Each number is 500 + 25 x the weight over its row's rms, rounded and kept within 0 to 999. Layers, rows and columns count from 0. Numbers have three digits each. The size before them is the row's rms in percent of the matrix's.

# layer 5 attention query, 256x256, rms 0.097, rows 20-69, columns 192-255
081:482511499506533512466514495491473509498493475457549501504488506518473515493455492518550532496510525546509491494497530516470519524488478521489435475478512509532453485512523534413515508483504527
098:436495508523494511489463469522521547519514537485490511468484487518532502513521551517479504458482437530502480517492462477490465469522517509538505473500485515532499497505525485512508493508537475
088:508470508513454492497462505546567497480533523487433498454498521499518494519518524492516492497497422499514534518511466481492434475489531487550557529510507475486530473502475458534504481515545468
122:504510488505518457518497502500481455449502500487487512503514521492476487499515478483513489529473511458495499507523533514538531508502503467515528536525475508472533512523482505526485507514428511
103:502483520474479465500517467459473516543511487559532491509548527510501459470474496526451538525514515535461460482525529463512508483522473554492499464500492471534481457477483486507508521536472472
099:508490501520476498463504500497581464483475491523482475513522478496456481475514487526551520521512500483488480499464549525512534520461519532496522538503484482457488495526438490486514494478473491
095:485510449497508460471461465507526524533524532472488533509486494511497505519451517509466483523519455501513495489509494515494473523496459465509484475502471487520458510495505495518487519495504485
095:518447490518490495509481488507518490511522495480469501452496488506526506522528470495522478504537492475491522487490489501497448476502456499495572532539478479485534515547486488545478483552514472
091:457511506492526560487504518496455506501459480464542487537514472524538504475474507526513494477462497509526518486479493502509498516482497504470444473464547497502504485506493509450540491469549502
099:498501490492485471433478484499525508486532539511497517459516484492535521486473498482488511521513465531532477526511497518465500507509485503552489479503513517541451476466506485474506509474534481
111:538506539499474539498475515507494468501485464497472514504511515471518463477538460500538513514534527467502520478498497524498481478511537539514529519502516475477546515499483502523531499549480489
079:497549488482518547503567544513456487481441509486541493541475522513494489485436476524496505501501506475511504527529490522524542521519483454471439470503512539502484512522506516478526504491496538
095:485524516500482504495486512481524519487473525476490487530484480511500476506488507492516493477493505457443536454438493516538473505483485507493508496503467492497539493516519534531499441510515530
104:491546506520509516495513492515464490481508470482514499498480492559534504449490522476538518510487503525509493484511471458449511518462524499503502499514528500484510468454465547546491490495521487
099:502508478497514524490477471498485539495505496507489507496499474442521500472461518496495496476491472455471512532531477486516489458544499451507449507509527504532469502517441497525520515492521493
098:533501528510495519441519506470539480523473499516507498519563519498498546507434482476554546510499502504508503527520484483499521496526457550525487488482556517506488486499493510504504501513484546
109:532499524493480484535497481531508476495491496525468489517492519480485444509549473517490484502525523484513510486486512513511469468514533514495532510522504458489543538518496508519508505533438499
074:477522490517529537499515547554456493503445468471547499552504489524493461492468481552511476479491529452516506508469521507556498504512531492491447501460517502472530502534500518457541491494486536
088:544496502496488444490522473475511479494542508514458490461513508483501524471545478469533543542525486529526492503507488516449504520490493506530551501532484492508489475489455491535477521510495453
093:463548519459481503528482509500509524509488492540480515512468535448447469530505482528501487500521496511497512486490509485503478490482517514487488484476508463534479555515544477450523506494519490
096:493464498525491518531486524478466499519519442482503508448479480533516487539515514536486484505501509513484534521515471492456446489478477482497513492478501477511543526506485495549522473479567502
097:488481509542523523479516539483520514482512538485499492489490475518504510437505497456479456481503548480452495487539513471493530517539524494467524486543494518474500456533472500496516498503514482
109:547535527517478514531496494488523508505514470509510510456503499506502429524522454508467526513477492504521519511531533517469490509509485476531534484494529506461508550524510472501497529550497490
108:470502478513552577510538535526455444546490501460518496501443493554477476503492517521478495458501541496512520485518523474481489515484516452469477464491531536492552512520502498464508494517523525
089:542466506500478481460482505555482485545498503485481485484507457495506513497503521480496466478518540467477524506495492456505471505533527523482509539504465470487525479546502521505504483498473492
090:518524541485504500480482498535524536505463474518507481499536474451529509488472494514517519500460499502471501540475472510521463455511512537512480547487521513455488499507532537435500495514520527
121:516510507470516550505555508538470483492490534494506478509492540483465485482470490540486531526531476487556533476522494500470483502488493477459457466488537501521540532518479484487508492493478539
096:480518497523530542506505518473492485511482494495528512481431470503502491563470516509455488459490518480475496487516516490537483512503494466486501503484501501494485548502536494452489500515534510
084:483509493503493519513473500488516491526465508476522500554504499513529495516515501517500493466504449467508507559473539506555491534525482514472431525529483530471480520493486525490532475491441505
089:531510533526491504486517494453456501576490459479558523474503468519512502500505507461461538537485512512518487503564503497490534531514463509475508449480474520510487463506461480526519526484462496
102:523533541523517484481482492471505490485531548552494517504515513485456531458494492486494474518504478509540511452510515516460541491530478526467492514536447499497476529492449487544487503479468479
111:553503534503480513513503445516471516480519477485465473470466509481494473505510485490489500473518518518503555547519509490482454483518511497526505495518529471491560507529488485517528510543484488
091:534472513525501494482499509492512511531485437499505506499551454507486498494489500492512506460518551515481493461508546544492525477549465539483519515481501513515489478519504468462506535496458502
096:535498476501503495507551513491514454503510508552493501481473505476468500518496519512485496495549501485501513496501487476460479487453540494478523490493516508530510512497512539464459447474540537
090:531546494503491529514470476520483503489467529495467496544473493518473528511498525514518511486486491537495476471494492531504500531440527523483508493512497466527476525534516487472501505472447506
092:488495529490514530482487489515475502507480495473485478517472516551504477515526521506453490449468526496474490490485522500521527530482488502528544504486500490469533530533523444498529542531456494
089:518501444493502466520524492495488486475488528510526526510471483492523464505515513503462469538530470460505514489535565497525544498541521470519531508524474535519472492525459465491553475495509505
082:487500485524466448505485495493538487505466514529516505524497484501522486510490456514526491522533495476485472532507529492519476490564541499474485524489501519492475486472497555482493458485525490
091:554506504528533515499523499521504483489503468532491518486501521480501489504483501521480500446514535470536518480505500500525494493488499470496514510490522467462530508532492487461522519489492534
080:477488529510522499484515495464483478472527467517494501476492497502493567476504510478466514549520505538494492541541471481504506473515456456506504510508475492508484465472477457478499546502518474
089:501518549511511499451436491509486517506494478500510504516500486535566515527529511496474503467460513521495483465462514531511474516474497558489531500476455505486505472498506455492498516498465482
091:502504481521495443515475506508507527504469466522476465500557513487494549508527460503503509515507484475456512554497491498504500506542509529507500500494484507530468457527517523474496509483457513
082:531500490480473491498482467523506536515505478480472522494527490465512436510509490511533521516513501499501518455460482559505506434530498509494478514499504497492464521509522483517504524502554509
092:499458523509534515515482475515477467491516498489465503531478521529470493505516501534533478485499528527492493499478480528478471485523516508486505522544493505474515550488479516511529530518476505
139:551510546512463511523511500485534509508534455530495510499531501473508481493524489472518501504479497499532504492489502538485503486503486507520494521505517517467502524464494475519529530518493454
085:460490466499524505480471480497465519570459530506522501491461520480502474531498476487493483512490484517482488500471480462527484503524538499478504490494479489484474495525507549471497457485511513
104:491491542502490485495481513494444497552469558486494491480480493494484529497502536508454518526510528508497491537501463507510510538492460521516505499528497468520506475459509507500488520509510513
089:518490521486492492520509479506549463567501509506506518504464469491465519499498520515527523513493481470491459495497461510504511547472491506510524503516505500500426491487506495533493515483472481
102:468484482476480542484517470481494504548489545454504490480461470486522477495482515500507528533502485549482479543545475465516518512500492550500496505500517547520465484486500504498485486496518478
094:537493538492461490495466468510542481525537456533508494500524551468495535454473539477542481521494464542521517453557477476494481479501466560513464524504468505526452520500496471493476507506485523
# layer 5 attention key, 256x256, rms 0.0937, rows 20-69, columns 192-255
084:477499512491476534494501475451488506534480514496522508516466496501505525516463481503513454483529515501473489503478469493518497490499488527444498506489472485544522512499554497456476473531525525
085:496495501501454501511478470502509519520472524500477494498491496483526522537471525468507518511532452518488495540474479490500472458466513502509526504517452490468508529478521491518434461434502468
091:528480471513468509511468460538510516505561474526481505493528492502531502502492504483482489493487488553523502466491481478459502474476512492548502491464514499499492517507496496531480522499523485
100:511523518512553455484554537482517431452525509465482505515508499534492491510518482490475497534460521485531535478537498513508516526524498477505459505502514495510508509501501545502528507544491506
099:485512492490510465475482482523468491491529506550551489475514480470507497476507542530525514466521492517506456520543542448504547521471499513477515452487540426527473480516459544525538536467466510
098:472524501509484491520485490540473517514555486555535516530509508487490447484491514528476512451526473532488502466470482456487489502474476515485507526516471462491510503523514492486544508510516508
091:499522484505489466501446418454517524543468500525483488498495521466518504495454524456491518477527443528501522528506498479476488455487496529520489489522478477491494525482481465490478504448498456
100:534518509509469488486499545501546455489525484537474485483536501483507493503502539527484511522492513549528556512481498514472533485498479519530499503513520482482505509501492564525515477495491482
076:493436478494465504495498471471476563535498538495510478484495514479522508513468489506486462523526464505483504522499511475485467470511510479520511517499467560491524493490530507471473482468519513
095:494530523520491457466465443528497469495556494517495469474525500488512510484488495491458536543513450568504498529493512429494524480489475471544491529480492482492450498477462488516508528489481473
085:507514525528515506498490555513542507459523509481499506520506491538484513519491488499512486503450535534494499493470503511480469533507498473498527480445474501474535510532491538529498517554511514
108:487493485493532558499481462485439561557460542463522501545458514497525533512497477443469492489493498455519477517513470511517492522537513468473479500531490537517522529477501487502495501478513483
111:534496450483484510525503541505490522503479525485511500458513498516515527474517498470526468512511501448482550503497462529463510514494533498521530475474486572499550506493528508517464484500517499
103:482505497502466532528516489492494559537549565508516478460514487501519474494548470465486498531483505498477495501521493467508489458460492483487480464504468526515473465497504519516503526534503464
098:500463521525498515533508433480489505513552479473516485509484499480529497496508524500521533528462529567468492515507491482471518478501493494522498501535496498539467453505463489475534495479518500
102:511530512512523508491493475480537490471542498497501514480534514493491463461498519519499529479557504548557481497508514467485525488511480453531471479471452479537481462506489508495518538515538492
068:513545496495525509516476541486500491482445480496507519545483492496460542508494468470519482483482534447499477484504503534521493550512500505456474477470517477505538502509484500528499521555490555
079:464450468506496517495476482483440560516496515509518512495475505516549476532507502493461471517483461513496485507499493474516473496493508474489487516512479550496509516470521482460482499477531487
081:516560525506532454517464522477518485500485466500465494527501503490438513499489492463526523468504506468516492494504498539507481523513487523486482475506510453488502517519502505543485549529452545
094:508519468496531526483498510509499490502423514490500521543479491506474520523496488516483465501489498457478503458488512565488458554510512484511552473483511488488510563501493458471511474504510553
102:513475506498500469507543529460466453496540512491484462474470491513548523484496491539511452524544514494481519516469509511474518481509486501523489510471519470469516500503537527481540450486477498
094:469436495505474483509483537513489503526515492453510490506523511513488485495537479504504497479497547524488478505490501460526539494489518493508488525496514520523447416553485523467475502516484499
098:521543517503507506502464502491518522510530490491511497471500476518471507507523481469509488471517554518547482506513498537492502495505468523491495449464492477488494487514519543541500531516483532
093:441471491522466523520528534480448546548482546416484517544502472513511498505531488494479492511471486517488510483508506481494529491526457492502527500549468510491464466547465512488491495474467534
096:494478497494509499493475485491468519522511442510481498544516517496465481521483472440500502475477508500522488506472497469498518519485480518494508489520494456501525490520482514484506526451494530
102:482515501486503554486515490461514493472500521490490540478487508510528469511488481471458504492512465492495475499480486483527496505505540469500496478499505522516523545428550468445491517512540474
108:512485523499512508459475432451491481510507525555495473493440544473531522486438534513497495494503487527529488510497503511480470490475473505456492489524507498486525525486530497451494502480518501
103:484493455482474543519540552509474502508449544450500487464490480508536492497517470522508491503522485508458525555486505495505533471474536473501518509518539533492484507512498493472514434480487471
092:517493481503545567502512498514492526479563504515434541497460519482530486490526541486503475502498501484479521510498476527476490478501470467526463509508493563511499503494518487479498501496548458
097:489496498499496444512480509500488517519537485525507459499521504476469517496473534488495504492559485522537501521468508501478497491499432522517480484492487419497472478551500490488501493452466486
109:552529521509495476494517475511493459496515480521510481509540514485480489487497519516509477504519519514586494481494566503493487500486482520505478505462483464496508470491449542545523474509474511
093:527479511495501494557516497501458550499512472532471513512470485476470467518526501509546508533462553511494488485474492535519456497489492473482504459514511503514494486493546479496504519504503532
103:480518482507486478510472563472474503500486485448499490538547505505479519517528464478482469494499493513480522479460500504532508530520474518517528494473518490470474495533542499525431510488484532
093:499475519506464533498541499512524465520448497516533490530484498498517505479474509543525527493487497523525475498481512532511495492477490478463514504541486502488521508530460462512581498545526493
103:516496462481493549482506519531505484487496497527490499508459510498548499470436513538485468483515480463532490500479479569469465491511523438477479484509479463488517490514490451440497493531538481
097:465487479493447458501466519500477521551497512462515489479541484506514473520538435461481455524497519487476525486494480454522508506490537512535497510491502506488486482508520534512441488474468534
086:481489470539498495522480520526479526511522476543488495534491555506477484521485494498495527466516461527499513522463508479497492495476490494489524532494500513546497444557461476512524475480505509
095:493470486517553550502513491533536488485491486535509511516473526488493477482479537534519534482519472519543495533501488512450503488467487475502496495533490518535514491480438482470588488527532422
099:471483492507463565526519500502489542494509469546506478523478496524521528469494461520508510485453540496493446503447491508526498515486486503488493509517502537526487448508498421487514541545508509
086:512482491480505474488459515494498466505463474472503478533523503494476534508514493498521491469523448487493497497537503523480473513520518506509504506502579477506507528513510544478460516451422542
110:492535496497457436504454508481484512541488515452509495486536522498490497534526464423509468516502457495487524482525502478514512497516512510530499510493494470489506501507523542540418488465470483
110:488496514499559507488459540500506478459516522471522528503488522525487479509474525503494496494495467467487513465520519556473487535501493447548514460501515501484522515486491481512524494524536513
086:475516539534502532510496494482514505497525477549498511491449515511530535504470516498470524510480545515511458493446491495509521525487524533429529499516463493516520471467503475527520475531541492
112:469519512493484468514457496466448476538529524476486527525487514502555499493552491476466478537483526517489510489503511500504495504517491500484464488510524476472477477508510531513476460501492480
080:539527503494481497509487449505469464527518505530513487495507521426449488562522490447504491513506521480474465488517471510516488530530456506483474473479519502471491526459500528499478456503461542
105:441476484479539527474527546508477509490441495461508506524474479527534524460486483565518513504493464481507565525481532478492515507518515467508467505522470527504469533535510472479504487500515497
100:491483514506465501501480521534500499522502512456443523490480534547541496512490547520510475516454525496540492486466502511491495547499547557491515513508485495462533514543475485507530478451496490
109:554511521501504453544519476502485480539572490509509488469527474466451479495469495525523453496487510544519479457537494497512531479488470548513502529422510512536486515511559546472501543475504531
088:474482477496514526469517534512466481489470493488492477495472478545524553421501486522503509457489492489505539538510525480460526519483547488531523522513526487523496515520465464492523519524524459
108:520500496517476485544511471521521497526527483550512502474508539477453502525481521463519510474495516550472483450494479505529490512444450555482528504464492497489492508496500498493469485488471547